{"hidden_size": 96, "num_key_value_heads": 1, "vocab_size": 2048, "rope_theta": 3660.0, "bias": "none", "init_std_down": 0.0, "lr_mult_qkv": 0.4, "lr_head": 0.0134, "decay_shape": "linear", "final_lr_fraction": 0.1, "batch_tokens": 32768, "max_steps": 3153, "dataset": "wikipedia_en"}
Each number is 500 + 25 x the weight over its row's rms, rounded and kept within 0 to 999. Layers, rows and columns count from 0. Numbers have three digits each. The size before them is the row's rms in percent of the matrix's.

# layer 6 attention query, 128x96, rms 0.108, rows 0-127, columns 0-95
062:519465471486505533489514499463508497481480451480534504504508463507501494458454480509490494523487492527517498450499531546494493469542504507503531490458478488476440527511523510491501522515497470455466480515489487497515526527461497490480487509488444525493552533506523507481430505494527517493
088:524473477498527507466459495516509511462482431498520448452512519494473486502499442499499472515508490501495466510505484480500539520465532486471522459490524490507468452507503502549499497494530465481478542533493509536515479518473479514503484485520550518502489524546470470486485487515475495481
089:510460467488562493482515535478524515533434413516488518499501510507533495485495504467486487494547506519542474528490499469499507484486525495477523484510521468503482478473459491510487483519503454508495522482506451468471508511481457501472500517510474518495495518473519542452505490499483478497
061:527508498468531471549472513501501491515486485488501508502458517511518533473491478454511529515544531524493491467476488513509501473471514518519580500495523475466489513541482488474483539547532492534514545520510516478548516499495467473484517498492475534467543503534519524488469495483470491496
091:509477541530527468549511525492497506510540512462505514506493451498508511484508495478506458475515479516496526505499508509519477569501510518463501467517507478506514510478522527521497513556520476516516513561527525496459495533494498474526525451492474464502463535511523477457495455496493466530
073:509442456495518476511575502519506496463546520540499505482470508496505468499499476471487487530513491489485485489523492495469470510535520463490503483487495470492498491454507545512474462506517498523517490449516473471485487496513538509512500478497437530531538496482531521469467494473546509493
101:484491481498502505489541513493481522499442536468516465461485498518492514514464510512525500502498486500487475427514496481504527524508525455505461484529487520487533504472513507493515509543489486457501545501555510499466512528502487550515494535484491533509487481471468522501517530472480507575
073:527523524484519500566544508481518486450478527530472545468491541507513496476483496494490528492531466472503573494524495472511505520471510483461506480548518506520481498513488503521524486485486510508490530473515494529513478490463481505489522529522465512475500505483517541482468470474548535532
083:510513540511491507525473534528497479528539503532510448513506526504485520485493487506534485475500503490474489502548521502428504472515483495528485467490496493517461485465495487516524513512527495450461466509525531472493456511459468496499501496486477498422528477506494481477468506500528545527
061:437500515504479477488493526539527484494508501484531528514494489523509483453490537527477478448528479517516512545508463534427448482474515471501501518474463502508517484470456511505488474499487464464477512480512517493475492492538471459499482519499532457504498523491502531478529489516507511481
093:474520463510524521520495508504500532469516535457492461516473518504526461537515473537457490551527483492512513474493467496509572509518500459442545502469479479476491480485511507506524518558542497494495453502513497481494503515468473514493496505474482480509508520498531519468498504519510544493
106:570534479504513517473523503489498520517533531491498496467511470470491518471456450453513471510484507475489507479452463510442516534486492481525535476502485537488524505524472480482512501525511512510515511478478494465508500491488548544519488517484496522501463485510476484494520492442527538472
074:548505535521497465520501525537511499529522502508497499518534496473506499468498483480514524536481486470500484490495423580473509500492476461540508502486532514493548462490455453489499513541507513521495526505465513494510516490501518533514513495468502487483467548461499488535494506510528527486
088:492506451480493543481479504517496469475473504503526502479491487477504518506493513462532510504480524479512531496471528459501517517500491517541502480502462492512460493452473445486567507518460535508480481481510513495498477466474526553432493501490492482480515500488551501518489465480510474543
072:479455504542489500503507536474515483540522439470488486544519530511548455532476489433498487523508505491515496498503511498490527486473534506485478486487512506523487528434491472520494496469495483461510478511466474507527498519487499496477538537490504476551473500499518502450513499502478488455
105:497468515535475483453481526496498509480526480479496514505520488511509500503502493522501523538519514530537474511461554490547520517491496489495512498567504497498517446539509511523499492491481503486544534496470523495530499527523433532515515487504485548506475484552507517537509528477522555498
080:448472497458428491484467501479458504515497477461514482456498522484468461498463494511491493475485502523521482475518484520535466512463478508492534519465478484492520480484520467479513512505447504512483508461478488493480488469498517417485504506489495472546482495509493479515506491501509464470
106:478515494494479501515511476491532522525488533502441491478494491500502488514515497503510476450473498503503498462521483500472465482483492483533498490478519506481471436476530502508458540541452519556502507533490531461510514533530497511512503499465439511543490552504492507523509471493466518457
107:518512475533498471483461526475514489463546516521527518536543497491538521485546540497527506497521516492483532491490550505514483513527525506462533511509521527475456528530490523477537533537543480492517514473527516544468469501486514502512539524533492510492492481492505516520497521500532536545
094:514525507516523488483498526482478493552479459510499495479535515524447455557527527510443536507486470535482534503474482497520525505503453511516475520509451497494497475466518497526478499492476523472439459507528508496464489484476518458515487471508501499517533517497462495518483481511479503467
101:509521533514528497484495502480533500523492496494511497542506497507438525485536532508478550500514468509526506529467495469520489471469516504484488543524475474489462491531517503514434520515586514531500516479495480471515479480518534475497507514528537547466514489499508539477529501496523490494
117:514496460453491457523521496541536485530485499526481479533516536511490487502499484503484530483471488503491495529511476515507524511492478468525500551467484457484449520471494485520441476510524489478446487546497472473485511475479523491502576513508519476487511489538459495493476508480482512495
102:517530498513477454529507483478537467471491530482507524468510498447453492507501575529520505494509512534483511488513508498523466480494573486489486491523513466482503510466498498479498463465521505478476492490462490495494495522488465485499471500472553506486520501470482500500508484490474426530
102:529522516512515467471450512469559490461486523541514522507477490521462449497444493486459450536474477530505486524532481495535502476485493491560485476497464477502495497460491469500498459495497466498462528541497462516488502493499486501504517479475504509509501493517545515516497532484502492482
117:503496530509505511553476538519448498492530461512519572481496488470520440486511478531526501489505523533464505476488500528491481516507482567475509473491504493510509534530516482482488506489482519454519516518495534516513535509480535466475454523492520527508460493494477497498537514512475520476
103:474476503513541467502428481478469472509532505517487505448511443540527515509492513470520509498524514495466523480508469515499493528507532517494458512488530509540468464500515509487525510451436499488484494490493498507497550534530504504549521454513519484499492503500499513522480471532531489503
126:506518526504567470477519511507491509516507488474536524482521447483518508458476493496530470487550495464479515470497531548486500533487472470460519521495467544450523465519533519474474498483491492506508466501479514506474542485505490538480491545475504516510496472458512502524534472490511511526
124:498535488485469486489496545497517475488490523454545462480508527533518481497473486483451516503550536497495523522556526488513454539505506488508509514474497460469445502508515498522523506488501478500525517507521480499531531476508528506499576515471502513457477527537490518504457499484516486496
109:503470506514515495478483528497465503480520493517509507514509464486465502477456512503531505483442516540485526461542501487494561521471514506467509518541513483462517510514517464477509482514518432497515472470501494480504457493472498526542495538491470533488469504495491515516511512433522474524
098:504486515477521522511482521483588518468461512506527511509511519538512502467549477488471497466491535513476542517517517481511508506486455499503518510500552473504462495477528488499510502510500456459452465514488517507507467500523475512525527506485481500475482486552524538481498506449534488497
107:533519524488475510528490503455511530481519488512524515485473465487492467467495504478449481486489503535511502481505535474506482490461547581524552510492492464497521543496514467494504525485496468516497500501474483474479520489515530541516504482449548507505487489506523502523471483457551504482
096:464502486522465507452509487488509499518509491489531460526524482521489494508509471486480494523441493528500535494459495500507511500513531536548467541503434474465492526475517481443492508537546500460486454521482498484473536495506478503503483493513541519466524496509491493464475520498488462522
081:466498494529494498513526515499452450559502469507475509472554504500482476531515518476532521480488467525513487511477466491479515518484509497511469509524489489560539498445472493492489494473476515489511507476515483455480488527535518504523450528509515461520490504455502480477536506539478463497
082:528472532511495468500459502507463485491512558525514463528498486485530532484475517516517521511522506494507507473457518482487464522483533536504442524522502455506520481511476465489468522510498459494517530533523505441491469511513462516477522513499507508537520492485501514485531482478444466537
077:478468443544488492483527506542440473516515488497475480487516483477488489514520484512506499523506470498487487503500461461480516494464527515528491487466488471530515517446471502498459435466501519526522489491488475477476484541523536555486471505509506471532512503479504490449525477502500478501
090:478499454494509483485487484527512486447511486515495467470513490502488456497459500496506490494484471502464509563484500519476549494485518524498511479489471471488438515502540515537478459511480475508447488533496482495498500521500539483506503541492462487502524513452563521521482494528502458488
110:524511441506520556509482481494516507507495515494494528487527484463492524494471478512474468479457525495492478512447485481501528456533491502493500497502539455506488550547520508489525489439474526525543520503462454518500479474539496553512484509549504522512496511527510503491524480499502497493
062:502487511514483461470511561516472541546510515497513473513478494494465472507498494492507510490519495500457514518507481472492497484518491468489443490474517482515508499434479487527482485425508552546461515462524505496503480493479483508521471502482539518519492487455480477474543515517510514532
072:468482523509504459463448476497489532470486525518540509506537523488516479520534503531449490494517498511492512484496501437499519496462519505535504504524492488529526520513427479485499464485506511501492526496510519508481494505502530523453523517466485480449536557495515524512525453519502526500
106:465496494516512467470509499467480542475544469504499484472463494474486496523491519533517498536522493436514477419482478499521475488501532538484480527476517531443503494500487492494535489523513515540498505493507482518433488479481501464500485522518493492504492512477502494549506471509515535532
069:515487527508522536471531458462509473483494503482498512518514509510484478505533518537500495491524511520519501484545510502484540518480476483483481445567515540516524503555489486470517526521529465469478472556531488500516541533470538503521504501512524492497495557498503526503517490483489452486
079:485527515530489521549488537452515501512494504516463470476500490499501510502509528447477486478530519492499526512504512527522537517497460503491477487526507540539486481493514491516549520479476487530491523505506493486516465456481492521436491586498531520498457474484534527499542505519485509505
108:501507495506543547538489512484490514498560486501494473445514525462479531524476513484483483532531473480507487481480491444477479512475532495473495494528492521481506496499468517472484522523486458514456485543523558482526506528501487533487513536492481526469510471496504452474481501554508492501
100:500444492469511497490443479477488508525481519500536500583496497482482494493491489506495508496496487533518495549491508519514535501530459496521495502518491489453453515519509478458511498491532511517546514501462488508496525489455526494483471513537557482497522545519494471519518522517537517463
094:473516552517489478516561490494509460469501473503497539490546489499514522476541523496446477468510478517543492476497489491476495511443469480513484496487498520509508504554472501521530516499456496483513496505478530482535501480509510529507470494468505501467449514519518461550493491446497495488
137:485482511522530511497497482484470560510513486515501503472508499462493522536499538525534513525519540468515496485424465453509520483480541549463471488507487530516503474501489491534529497501498502522490491486528494532492516462544526490502462467533472461500491490457516505498483471526497522538
093:549481504498501553502511507520497537506488450480480516492537498535515501528524517500490510494539500487465568514456499476509495500496535462468466528489494526458499496489482534506468485490517514495493542479474500509530515554496561478479506470505518522482537516499488483504507435495523500535
126:473501500495499523498505487518532507521488505523421460508487526537504490517515534499484542497500474514511495529531548481478528485527520494550478475484512473480517523451472465514501534508496471480516466493483489524543511507464473452472532512487479547485506486544497499519503527539466514470
080:476493512511470486480486491479485497495487532482443506460533447472533513503529500511458539461515457464482517531450526461525476530508458455484486517517490484500540478494486477499510502485501463471511503439535514467491471517504482532467492516466482469477480518480504482494504492475501493520
115:492511492515494477509515533501490419468493508520493513487545478510519537467505497504525468513500503455495444468492488480474524505546490504506489420452527494524488513494510514453488511474464515455519503517494481502509511510471510534491511487490486465461479483486530560502494527491510519481
080:499531446525498503460529492496520545457493490529484476491494513476495481487510482456479473488493488476516458503482478464417485483442505489487469483477498530511510488481485516488466467454472452502507474515475490474487474519527502503501482512461488487480495477504513520451531454489499516488
108:489481452469512528483505494514486493478511535463522481437476524516511486466471524489474454476479477535531481493557509535548492517529507503528476470531492463500455529527518464509489540461482527477461498524522476492524488509480472464514492478505512482508503509520493513464505498507542494473
088:479536514478520483516569481512504499509522455508526477459523524481532526443485488474484459493452563507504513493458531495512485484487495487461494467476517479500514465474512505514488542505467512488520492466510493472472504530504481503489533490505483461521500517492511447489511555525496489475
089:515493467471475492507518512517510509505502464503546549514470483533517498451480476474558519503511516523520525503496499477525473522509488492517499472460515538470474532523501549490525503517474498493496481462501496498448513524520515545534495470490498459458453486502461517516504476524500453453
166:529530501507498445489503533494497509522476484507507543534507451459514532534457482491525493529518532484506487478482525519488524496471490494488518515507517545511491466509500507474504488448492513510573503490535488495466525504521554539482466531482500513518492490487496568480498476522502454512
095:464507480508489505473501517489514495560487530501500517491479504548485495496493485478536512505482457519489512463496489515506498529516470500473513525555507538493529524529523500525577500459500478520535493473498487517491532519435519548509450516512517510507527475512468498537528463470496525491
107:499434528480472503524510477484511503486524487475507529511480551522504455486511477492516493521478478531519531483497497514573487524506503462511494545526490481517470508511477529493437518504535515518501478490523511462515490501452492497480469494501517506493559497518469463478538472503453498521
124:508484478456514522471491489523550492497507545500479478531514504506505505492517502481419505461467462501495485528535524518441494473499473489508485529490506522476465501492527488507500520544526512510460461520470503501534486525536457483525541502492527469513528489555468506468498505502484482501
099:551491477525493512495519498498461536501504501499486491511496501492524490479475552543527484500530499502556469460462510511486490511472478544487506513486484504502544517515532474509517527488495555537524493492540486533493542492478532508515492511583515485462472471486502481505494475545486509532
098:477494496541521552507499493523511516507515539490484532508488471474499507479522461494528483528517477510501484452544523462485475499524475517504484496449508546517528519511482522461518481521532497492480521512497470561506476483507512492491497552507540448529453497499534470553502502535507485511
100:472466506478511506509536500495501496489434514495500453498523548518499480480564570491530471517518508490541472517508511514490512518500488512509490528519489459498501545484527482460481467470487487472514503523481467484557465491495521488535500486475503508524526511500545533498474508518458471500
104:537527507520505487483515521516499551454507521492510507515499478487497546519477504570522478452493534467487464489497486486527508518476545477489532516503514520491542497516566508475489504555513500466475484500540500465492499482551497513505512525467504503519507479490483514482474493531452494541
158:529518491481493469470505507489530525503496483542489465532507519497519539532528536504449508501457513483514492522535497497432493515499457508539530523494481518493468481472495459545484525489488517493485465514480506478495517536499534480490541506485528474489519553558505493498467515466481469498
142:509526502473503488501473502480549530518506522502479480478540538503472517495525488487467573479494501495491536532575486516473504543486472525515526543499484503478450493495526489517517515496501461453485464531500487470490513526506495492501521509463517447493513516553496483498466507489487504534
057:502500538523553495524499498474527488493474475526531470504507492528502488480480460499504489535528483538547480515488510451487501522524534466484526493501479486475512520519492549496557473515502492501535455532510474502534480495508438490545523508518523522467519474497538500478470479472522476464
077:508514505507503523515519510484465515507449467499511471506514434490517518505434499517493539489499505526531520473457514483507485495477497458493503499493470451490512548532537510499517544533525455543480469495513479525527517526531466493534517459494481528500514547501448496488487485501502496501
078:520491535526527463505473535487532499467440502488550510538514522467500506473506463498488462472485467550540503532498482480519520510539499488514514479499507531480484545493513532505531523502514506514535478517483430493512509490482436466525529506492498516493532467508531482489491488474498491497
059:519525558519515492520487529523525501477475533468557514483500476499475508493540472518544473545505524495540501504501498477511516503515510495477534469503494480473488475529570529487529550493514524461483513534474498490541510513542500473535505475482489507499544483514532480506493475478493460508
096:506498473464505523475462470468492531500486548527491487511481476494499478488514509480480484491474513523470512491472533528493502419482480505480537481528491535510504462511481475479462476516486511521473505559480518495461522481530488527524517471547521490509494540537456494483526513543491525524
072:498492487506468499512495495515567493462479475498539501526495471458509491470515517500511516448536547512525513483491516472489483503511536482460531491503530461499502527549494449563521508513518488483462471492451501509503504498483481497553483485460502499504497443520497462484470502513489514512
106:489454493485543474477537505536579540478525482558518512482478504521497512469476495510513515508515532534495515499495492501480497482500513512518509522540502542485496503481506522538488498489495559480496498481544505521489478517513418500502529489529481524499446509502499506529490454514520521501
093:500487538510500488491509543484497480481489464490593513469522460529521480482499424512528482572472477468540516503466478482496503518492498471461512487530495494504471508491521492532540527494485516493535485536498453494523470482494498502502467506527524499498520497513498509490502479505517476485
084:464460475492489509490502491504486509468472549499538516454488500469482502500538481550481489505479486485523492461477483469485511489478488507510454446529556516504517516535473492467477475512469494481491503507500517472504430488506507494515480493461502511471495506526446502496474459549511541502
061:464488519506487480526495585506506491474495508454507474531529509495537524468512497495509537491550526454565516523485490506478503501496487485510464536484492450499520505481506516490481510510472476500459501479522469480499497491502519532475485519428508510481494495487505518477544504463513514455
087:457488468506528503521509494483479506466475511506510502515494533495522511526509519508497502531500506454525452487520496522494498554476534511489502512559517519488514501468471461483517486530499520502492536547504511453494550522499533490525515545481551485527517450540512482496502498493564462510
108:476535524492496539517508488479502500482515498490461473488431466498473510517470530562514465518531465506509522474483515511482477515478518482488517511515469517492502510487484532513487508495528475508515544516449491465485438460511482534459475458472501467528472461469499472483496521503516491523
100:502485519532482507537484500498480486459538495508501495512477506476486541496532499471499513518570498504472514513501495522502504557479536522511476515577490535499506542512504503513460512491531526511485535495497513474472496485463518493498530494511540510551479481470482490504505553500459534554
087:526533487519550523489556524491531489510520459489510485484461459492490525510489488469521483500499492460522504501470504473502488511480499493488480520513550510519506471548521514505497472505483554475504503471545489473513505466450500555528480514482518484546507497490548498453511476510507471546
074:460520477481494497492470522503492492502461495468518508483521477522536480482494502508481487517500454464510525528518488572505548557525537476508509483492474489512544513507505493510523429475469477491476511496477502467505548509545493514541522508469506475485491484496516546468547523498503492498
091:550497540540504450466532459482512516501515465494480521472485448504492514493496519493508493504523509521499511497469520489505494444508488473538538521516533530489529536519505521541513527493479489507512506509538512451502494513524514524529514529536461542524475504467508514500488564534502492535
084:466502471474479504477535501476468490470506522499472513463507498495446474520481453504504535497481511445544479484511481491511464433468506511510527510438475489489508510474484512531552500524465508510539491494536495491476490497550488497487513502473499516461486454493496525497486541510518532499
091:502535484460555453503484501494516478516492533494466492492507502529480543461498507551506527537562534498516542440496524506464516487509505515527480552469455471485491492485538515457491484519492530471507523489516474531490528503501482481525498478501551486523511508486485514486500494492470504519
082:535495503472490495502470469471546497519484535511522525506483508520511527512498549498486467498483517520453524497487488522504532549541495509464485522493543504560491486528520500505487488480524496533495530467452549550493522465497479508505519487529517528548500494456518465524507486466473518479
106:504489515503513501497504546510556513513472506486500480457522513524502523506562511513511504508529467504519511536520474499480484486473485468518522494484524440493499512516480513536458489498524531469524475515530462516508527492514497500490549518454477477539509483487563506529475441520489542480
105:496504459469517473464501504523484521468468463536492476494482507484485479485535527504465515519501480562481490493509456527534493468503486485489483515505478505531497492491508502519468467528545468507520494502513480419519514546476470449508503492477489507457454484509550496533471510502496504515
122:516473503492485487497495512470513521517533506468494470532528505528526509510504486524536486437494478484500503545486480520509540529508508465494464518521477482487483504521503483431521497476450482490483453546494515459540507489508529466555511526467484466481485527510520506502534491522541465489
100:563499491474510505487496505481472465509482513483514506507568510494502459475521470499507530547464494495482493519470519506542491480489527452481466561521526486510530493471515471466506504507482456473537490518486505473487490489523497457500483459498494463467504484483462517494538534511466495470
107:536474479515468454531473509495494523481522483489489478474532478528518505512474501502489449473436510488484510530539463488522491483512533510483478508545471465516467455467502477505501473466475486513515540527494528486514512493497501518529495524548478493480481549500488506506547510485509548543
109:483505478551480431504453453516506528475503513522511497497479494493486518492495517496500466521482543499460498446461515542498482521507491486512503532497566467516516459523503575483507484529501515530491497488529498487529528487471474537521497533509532502483507493515500515502528524536499522515
105:516481475524520518544484463517474531525510493457458466510519505514552512480496535449530523474504493503495490491479508533502523549440541498495496493533530508543519469475497499483509476476498498448498531504555500488486471489480528485508495515491527517475520464513469521467488456484492468495
114:482477477519557526491508526557505485455505523530488512469501470504517519502448477469530471483543500495518495483502481487533512495501485510460502499527478536513522516502444522505508485496483511575561520474472508527479525482523488509499476539493457499480496534493502521489495505447490512507
144:510500519535499470497499522487537499531520500488492437527541517553510508486517537513483543486493471485475501500517461503500492505529521441463515514506508431470462520515485483465525481497487499509470472541489481488487492507514509476510491521467481467447529512501490475497518498470561470480
085:473494472528530460546536483527478518513479527511555545458543507481476502477519482525468473478529504482502520499513541529471464526463502461499509490496519536472563491492529480489492488481485503491515501493492512461458530498498493517524532541542497518511503513506508501551466471516498506506
098:505522514465504507515536548506526466509485519516472517487487519479522461508552487548499499470517485486490537481446491468470469522520505506507474530526510495507456511549536510509507493509525577539465505505501501506487479518496505511533477525490481507531517481523529512484550493547486531523
097:497545528502469488510447509512451528532474525514565481523521515491490476493505455494487526480513520463507486494521500511507526535497458470512501452469515505462465526493511501489515502542502447533535538502470494507525512488532522513511443509489504490452498497530493521477474464482503490507
096:525471505507513508494516476483544496474457490482469507549448492451486503501516513480477506494499504499490482460548476492482477561498479467477492507498474505432497512492531499514515524467516533467473473500477538496524545551505482492452509475498527485479516513542501453504500527492485508487
050:466446446482486463482499500501496445472503507505451495486469522499477511495480521470480516475509470527470484497500459520493483523453467523497444524501494537503493519449449515516434498511516486525489510498509482499489485500443503517454476494504488473507482511477478462488512496514474505476
077:492478515511489500491497537521523515480505521498491555477467496524488511471525489475527515482514491497507511473507487489504480516534504475509481530481529480493502529500566508508498538523480464524434473500470489473521506510489497512481460488458459524511472478463490458552499492517414513524
065:503448461517457477512504525492484466465497505514474513512481499491469492510496540464510491458493456514456529495490477478483450501462493524510466519493521535490491530486492485538405501508492509488456523528493480525455518497464497528480477501487504491539470518504496466494492510477485482513
087:507483513531456484548480536502507482496498536529504480530501513512479465508482514515515499479466504512501494500510508488495500502526545548497447528459487504466539562492543490492539513482447517510452519542485463523525484490481478537481531511535499474513522540523516534467500482487500484495
089:507535463490496462557529486500538475494476543494509512485493472524482506543484526483469459446550531502494473504520498502518475499478475534535539484507523455482460473532488508498480463511508516518500513490501478484540505487452504494486471490524554503480523520514502515497534499481491448482
054:474490504475481457471499496536515540463517488505509495515480560515503514479472519510514545514501471506464464510504523567481504530474490491515465510507514513516551498449453455518488473501506484470498513471519508512486514456462466505476495516488553514482500515500548541510525501509519513492
069:486486473451498514496492509516492502534531497508488502478513505496474484490464492484502518499487456482507496477507468463479490503479519521520500541465496479474488498454477520497493483462519455572440531499555485500478482554478506487489510506473507537493490520496517444537526483453503453492
093:497498500555499495481463446535545521504486453529555514512488535474505520476481518515523518549488522514527492486468509479501481505535483503485506503482485550525480514534501513547535502532494494488490533461503486504491508497494464496461507520498488546534484532463535463540476487480528512483
083:460532510522493498503545446534504516536472499540522506460550481538525507504522470506499502493475469463516489521487483537482492471500476481490510487529479478508510469510525494519544495525510535517498489536475508519491502486546487506470431501514490497479489473488542533470535533443501508491
061:480467518494473481494503479506464499506467502491523533501477520512459524488547501498498486532476466518438499523472508506472506548484451490500503480495475517505487511538514507496540491478494515460517518455480513474440495507503510502511523493515480469483441513467503541486512524527509437548
125:517479476484468520480514478517512500506480496490484524517539492477442531462493557553489499526514497471505478494490455479472505522502502499505498487521477500499537478527517522529477536501507526448434509523492527507495507471472497480531482497512502447508466459487514547523498562494521521496
083:495500481542541510469539508522501482493484522492514531516543485526530464490526449492457514510522490495464454519455541472516519502510465508541516482539493474501523496462514499516528514543482474503510471505512496506502487502525497508520476490460443480500505477557510563472506505510496495469
100:480509526487486475509526477501509488499491481538491464501497439499540487494507445469524451463505480498476518445473494482514513533503564556496462516536512514492469461476491522506496511468515494533480518501493517492489469485467513484493540515482523506453498526475458495489497469497480476539
148:520470492571470513487504498501500495513522475475473514537525471501491507510527515523526471512491477454480480514472461490510463534547494500460519471509484470510554447479513487499550486496479458491497518511501490507466502479488527523512452531528463465521487502480538491495553498521498480505
087:540500478498531495444484491485477488505540533491502475498487452504510517521471552522523519523441514496520462484462493532511508535499506520506471531510487514485477503513504500518482515509506477471478482462510531492486534511485534462533446533536530518509525500570466470508506506485524485524
113:500517491532488515482511531507478463512533466510496470522540488527518481472514533482511511480488502420490487477511499494511517554531515511543466502502479489475527508510466442472537452485456517515482486513512491525526509511536498529537506508511507454532490487515483474491516491538505470550
075:520479501508492493454489479519513531501509498488530519513483457490468531472478524503505523498488545490462452469550499507436504511500429507491487521496471492567510503491480471465489512482476477483485517518514525535483488522493489521450479506494524437514486498511530495460533494472498489499
103:473523551540501497519521465532494519551505540515514491474472485493527497496490520504535505488553483481488542488514486525524524469511476438481470524436540501481529530474504479517482462499546495494488491473519503483457514518515518502499502498479471513494492495437514492519504462504531508527
071:505489488507533468503511526466493509502496523499518478538493514523529499448513513479457491529501490498504487528454520482445474503442514515501477507520479466487525516486506482494480459473464483462453465523483493456513469451489490520544448500523526476507487510514496499477533516464447499494
095:458490546528513517506560518481523539476496548497476455511500523473485504491503495500508482528509487486488499498483484512486529504514519518487507484503473511504536490490459465533500495560515521514504447466504527495549501530483513478511571450486525476542512522502542498525509482497532476472
098:526500520484466536510515483470511504514477516522544494473470508454468483492467527515485452448527488522486480520504517487510519500522503472504505536521482510488496485460500465566464501512560500499543459483524531482501462529523483506500498562503475537480485513503525475528520494480510467490
104:482473533489474504480507531475482454475501473473561500520520522540492499488478485484537497507476512493491526481498530448519451475502508502514509479499518482477547526516490465486545507526503510535525493523526465492477498507525549523468505525506484510488494503458539535475536562531509513477
164:506523500479514504513498511485481516491483519491492548477470433486515526524448521511499509476558522485471467451474516524517497496449485509479511506480496535532552502479513540503495509487542501524505503432507517474469542483526515516477485528485517503485512513510495534526484483523510541454
103:516489503478528581474497518492496479457504440462479515550504469469467467479455539510486500501500524465490481517494513469521498504509487488500487497518469475469503513477474512540494509524494519559525535494514488479502466505498529512463507536522543525523517543511513505525499533484479508521
109:489484446457476493527537539470496424484482514510482497533477459499497495488513518509482499467491515499499482488536518524478515448523530500515491486495434491493499487501522491545502430502496491525437473482503487493535508483502525527504518472539483502485516490464488502477523505527511529487
122:534497477465501499510511473501475501500543508500493457520518475465485494488509487460525536499554506466512524482500492509498507437481523501466482504447484519522520498522501492522495471445477526533547526483567518534498527528503499516530534510525506521481520491509516483495452535470533491483
093:469526513532452493516484504501502506509488461565482529517541513513489490498487546520478526464535512540511536469468514529490503482496506493523485514506475463494520500492456490481512497490515550487529499441503513490516533512529486558535513508516507512523517439514492476536537517466509494509
093:485543550484469536496522480486495500526498444501477504509500504474558504467484509528517499504489538503536493517448539507506505499471444479513502527461473484497525481509511518491486504472563472522518478468505529478449482514501491506485512528500518468518540518497513486533472526476468462494
148:513511495473498526505488439522529498494474530511467499493486514453502507442471514504524514495533555534486505458485478527499490471471490500477525505505497564510495503516534542520473507505536477507499446484518564518494558505498504529487504512493478510492489453486489504514515505451531519491
114:526517501504512513484510510498451478510457514506555473525494506497518457477533461502498449506442473515482507500521516512509492502508500495537520529497477510504455497500505514515461538488514487501489514471453453468494474507481573495533539542496520477512531494531467512472500512489465518464
198:502513511549522507527505473491469520530505487505516524480480504461496557465451471475509484517538516524528471459445521518538505482488474503494479496486511551522508503500477517499505486506532530519557515496514541516476533436515493525473504527525500534503511485468511491517492498485518441503
130:499505490475518504484501454541502463527506522475488525452526530472506453497516522456521521491515485511529519508473514474515504504495467519523531538469490467525517496512506540552519520508466480503481522498444501530506539503506521499450480504520545527462547510478480471506484476452520510517